{
  "n_layer": 15,
  "d_model": 512,
  "n_head": 4,
  "n_kv_head": 4,
  "head_dim": 128,
  "d_mlp": 1344,
  "vocab_size": 8192,
  "activation": "geglu",
  "norm": "rmsnorm",
  "norm_place": "peri",
  "norm_eps": 1e-05,
  "positions": "rope",
  "rope_base": 10000.0,
  "rope_fraction": 1.0,
  "qk_norm": false,
  "attn_scale": 0.0884,
  "bias": "none",
  "tie_embeddings": true,
  "parallel_block": true,
  "extras": ["capped logits"],
  "init": "trunc",
  "init_std_qkv": 0.0246,
  "init_std_o": 0.0306,
  "init_std_up": 0.0353,
  "init_std_down": 0.0353,
  "optimizer": "adam_hyperball",
  "lr": 0.00651,
  "beta1": 0.9,
  "weight_decay": 0.0,
  "lr_head": 0.00678,
  "grad_clip": 1.0,
  "warmup_steps": 200,
  "schedule": "wsd",
  "decay_fraction": 1.0,
  "decay_shape": "cos",
  "final_lr_fraction": 0.05,
  "batch_tokens": 131072,
  "seq_len": 512,
  "doc_mask": true,
  "train_tokens": 745400000,
  "steps": 5687,
  "dataset": "wikipedia_en"
}
Each number is 200 + 20 x the weight over its row's rms, rounded and kept within 0 to 999. Layers, rows and columns count from 0. The size before them is the row's rms in percent of the matrix's.

# o: layer 2 attention output (transposed), 512x512, rms 0.0307, rows 464-474, columns 256-319
# v: layer 2 attention value, 512x512, rms 0.0246, rows 465-474, columns 256-319
o464,095,196,190,234,196,207,224,136,168,163,166,192,211,227,220,203,188,206,187,243,215,183,187,203,158,213,176,184,194,194,164,177,213,196,213,183,179,223,213,190,201,216,194,194,162,232,185,200,195,211,240,213,192,231,221,169,192,189,226,185,209,203,193,199,186
v465,101,208,197,195,250,208,203,162,239,250,255,232,201,219,192,202,183,187,214,183,193,187,201,181,171,178,218,179,195,209,215,189,179,187,196,224,202,199,206,185,205,187,200,219,181,179,147,213,157,203,211,179,216,188,182,257,192,175,205,212,166,206,206,235,186
o465,092,224,181,171,198,210,232,198,201,196,212,246,208,203,206,182,211,196,190,184,198,198,221,188,227,216,212,170,185,215,176,194,198,206,203,178,221,225,173,215,210,158,140,201,214,186,205,198,205,237,176,190,167,207,234,204,177,212,223,172,183,160,182,188,223
v466,103,224,239,217,168,197,197,202,188,210,233,190,194,198,227,189,211,180,216,241,207,209,175,213,192,156,247,205,208,203,190,173,199,185,225,207,183,167,181,180,228,173,208,206,199,200,212,206,203,193,199,180,244,214,201,217,226,186,231,207,208,200,208,189,194
o466,101,188,175,194,213,180,230,242,241,193,211,226,234,195,220,215,208,201,176,158,188,194,167,200,200,174,201,220,221,205,186,217,233,175,169,185,205,183,176,207,172,194,208,206,206,187,193,188,207,189,166,151,190,182,206,211,191,202,198,213,228,185,215,212,201
v467,099,178,172,214,189,213,181,213,165,221,172,191,228,209,159,157,194,192,194,188,173,166,200,174,137,172,179,186,222,187,189,229,203,194,184,182,213,207,154,217,183,217,184,215,213,217,221,184,186,194,192,169,191,187,215,182,193,224,200,194,212,240,228,202,182
o467,093,206,187,201,197,190,218,227,213,233,208,206,220,247,244,173,190,200,191,177,178,182,222,207,162,175,168,224,187,237,230,217,242,211,214,211,206,205,207,212,173,212,195,268,210,194,192,186,198,213,232,224,206,189,168,182,209,200,177,169,196,209,188,181,208
v468,107,200,182,176,203,219,213,187,211,210,163,226,234,232,190,224,192,194,216,186,210,181,230,179,169,185,186,205,177,189,192,199,237,227,209,220,211,219,199,178,213,194,187,196,215,200,194,230,187,193,208,182,187,169,206,216,198,197,204,194,177,202,186,172,200
o468,105,177,212,230,186,189,180,201,198,257,211,159,197,214,169,211,202,190,214,181,222,201,205,257,178,215,202,182,175,173,192,203,187,202,195,220,212,220,179,180,197,189,214,145,210,209,212,208,208,177,204,210,241,205,222,194,218,192,218,178,230,206,181,205,186
v469,100,199,210,158,173,204,194,205,171,214,209,170,202,193,205,175,210,208,201,217,227,208,236,182,175,229,196,188,201,194,235,197,191,231,203,249,206,216,238,212,193,189,202,201,230,228,214,212,221,174,208,200,258,208,204,215,204,203,200,174,200,196,192,157,198
o469,102,232,176,152,208,221,188,191,231,191,184,143,186,239,221,201,207,201,192,209,199,198,172,207,182,227,212,210,177,178,182,185,219,190,203,203,161,201,213,223,196,173,164,199,213,176,201,223,183,167,226,222,179,233,195,166,227,168,190,217,211,173,210,245,212
v470,103,187,168,204,212,202,167,178,199,191,210,186,206,207,228,175,231,190,242,187,183,200,182,192,205,209,212,179,216,188,187,202,195,199,191,191,190,188,209,222,199,186,177,209,207,199,217,237,193,163,206,232,183,157,198,171,199,186,200,225,184,219,207,233,224
o470,103,218,179,191,221,183,194,201,190,199,207,167,207,178,209,172,211,184,196,175,215,253,171,205,260,177,186,194,194,193,191,259,210,176,183,199,211,203,194,210,187,219,203,207,228,205,199,192,187,226,178,182,226,194,203,212,189,219,183,234,157,221,171,188,152
v471,105,173,174,201,171,203,190,217,211,184,220,214,213,222,233,198,187,233,219,199,204,224,234,197,205,209,203,213,193,195,190,223,200,246,175,172,183,212,213,166,193,188,152,179,189,207,192,205,183,216,173,229,206,185,183,205,201,160,186,169,179,205,227,242,191
o471,101,198,189,192,191,153,179,204,200,217,221,164,213,193,193,181,205,217,187,202,210,213,184,234,249,197,240,152,182,202,230,215,184,174,201,198,218,195,195,171,193,252,213,184,256,210,211,206,189,209,197,192,241,181,226,204,235,191,207,206,202,230,185,172,180
v472,101,198,185,187,229,166,185,206,202,179,193,207,190,185,244,234,205,220,160,180,208,233,170,199,217,236,231,208,187,221,205,192,200,163,208,203,169,174,189,181,197,199,201,177,226,217,151,205,229,165,205,211,238,178,186,194,191,171,218,207,194,218,208,207,181
o472,099,212,199,201,187,194,207,214,180,209,189,232,204,181,185,172,245,212,208,222,218,164,201,196,184,183,229,167,220,176,198,166,215,192,245,176,206,247,221,191,201,198,183,166,194,173,172,243,199,204,155,204,201,218,192,197,209,223,206,212,221,191,184,163,213
v473,094,198,202,199,175,207,186,196,196,171,239,184,207,187,200,205,170,190,170,186,190,164,205,190,188,186,205,195,202,158,197,183,156,197,207,177,208,170,203,206,161,172,221,189,210,210,196,190,196,200,187,211,202,163,197,223,234,184,203,198,185,189,198,174,193
o473,089,217,239,209,208,162,204,228,218,219,196,182,219,155,203,186,215,183,186,175,188,210,212,217,233,194,191,169,197,216,205,233,198,190,199,200,189,192,192,177,214,222,179,214,221,220,225,169,166,200,181,191,174,157,182,174,236,208,208,208,208,199,206,203,212
v474,098,205,221,213,212,213,208,214,223,169,225,202,195,231,246,198,167,162,199,214,202,211,236,200,177,189,187,178,203,222,199,174,242,182,235,203,227,190,214,219,174,200,241,177,220,160,166,221,221,202,195,205,239,185,184,193,199,194,167,237,200,213,216,187,230
o474,095,208,195,187,210,211,159,206,195,224,216,211,199,190,211,208,190,206,194,210,196,185,205,184,186,202,202,179,212,185,207,189,176,201,210,189,225,216,189,206,200,179,204,211,248,160,238,221,175,192,202,188,168,181,179,180,186,177,186,204,212,183,219,181,184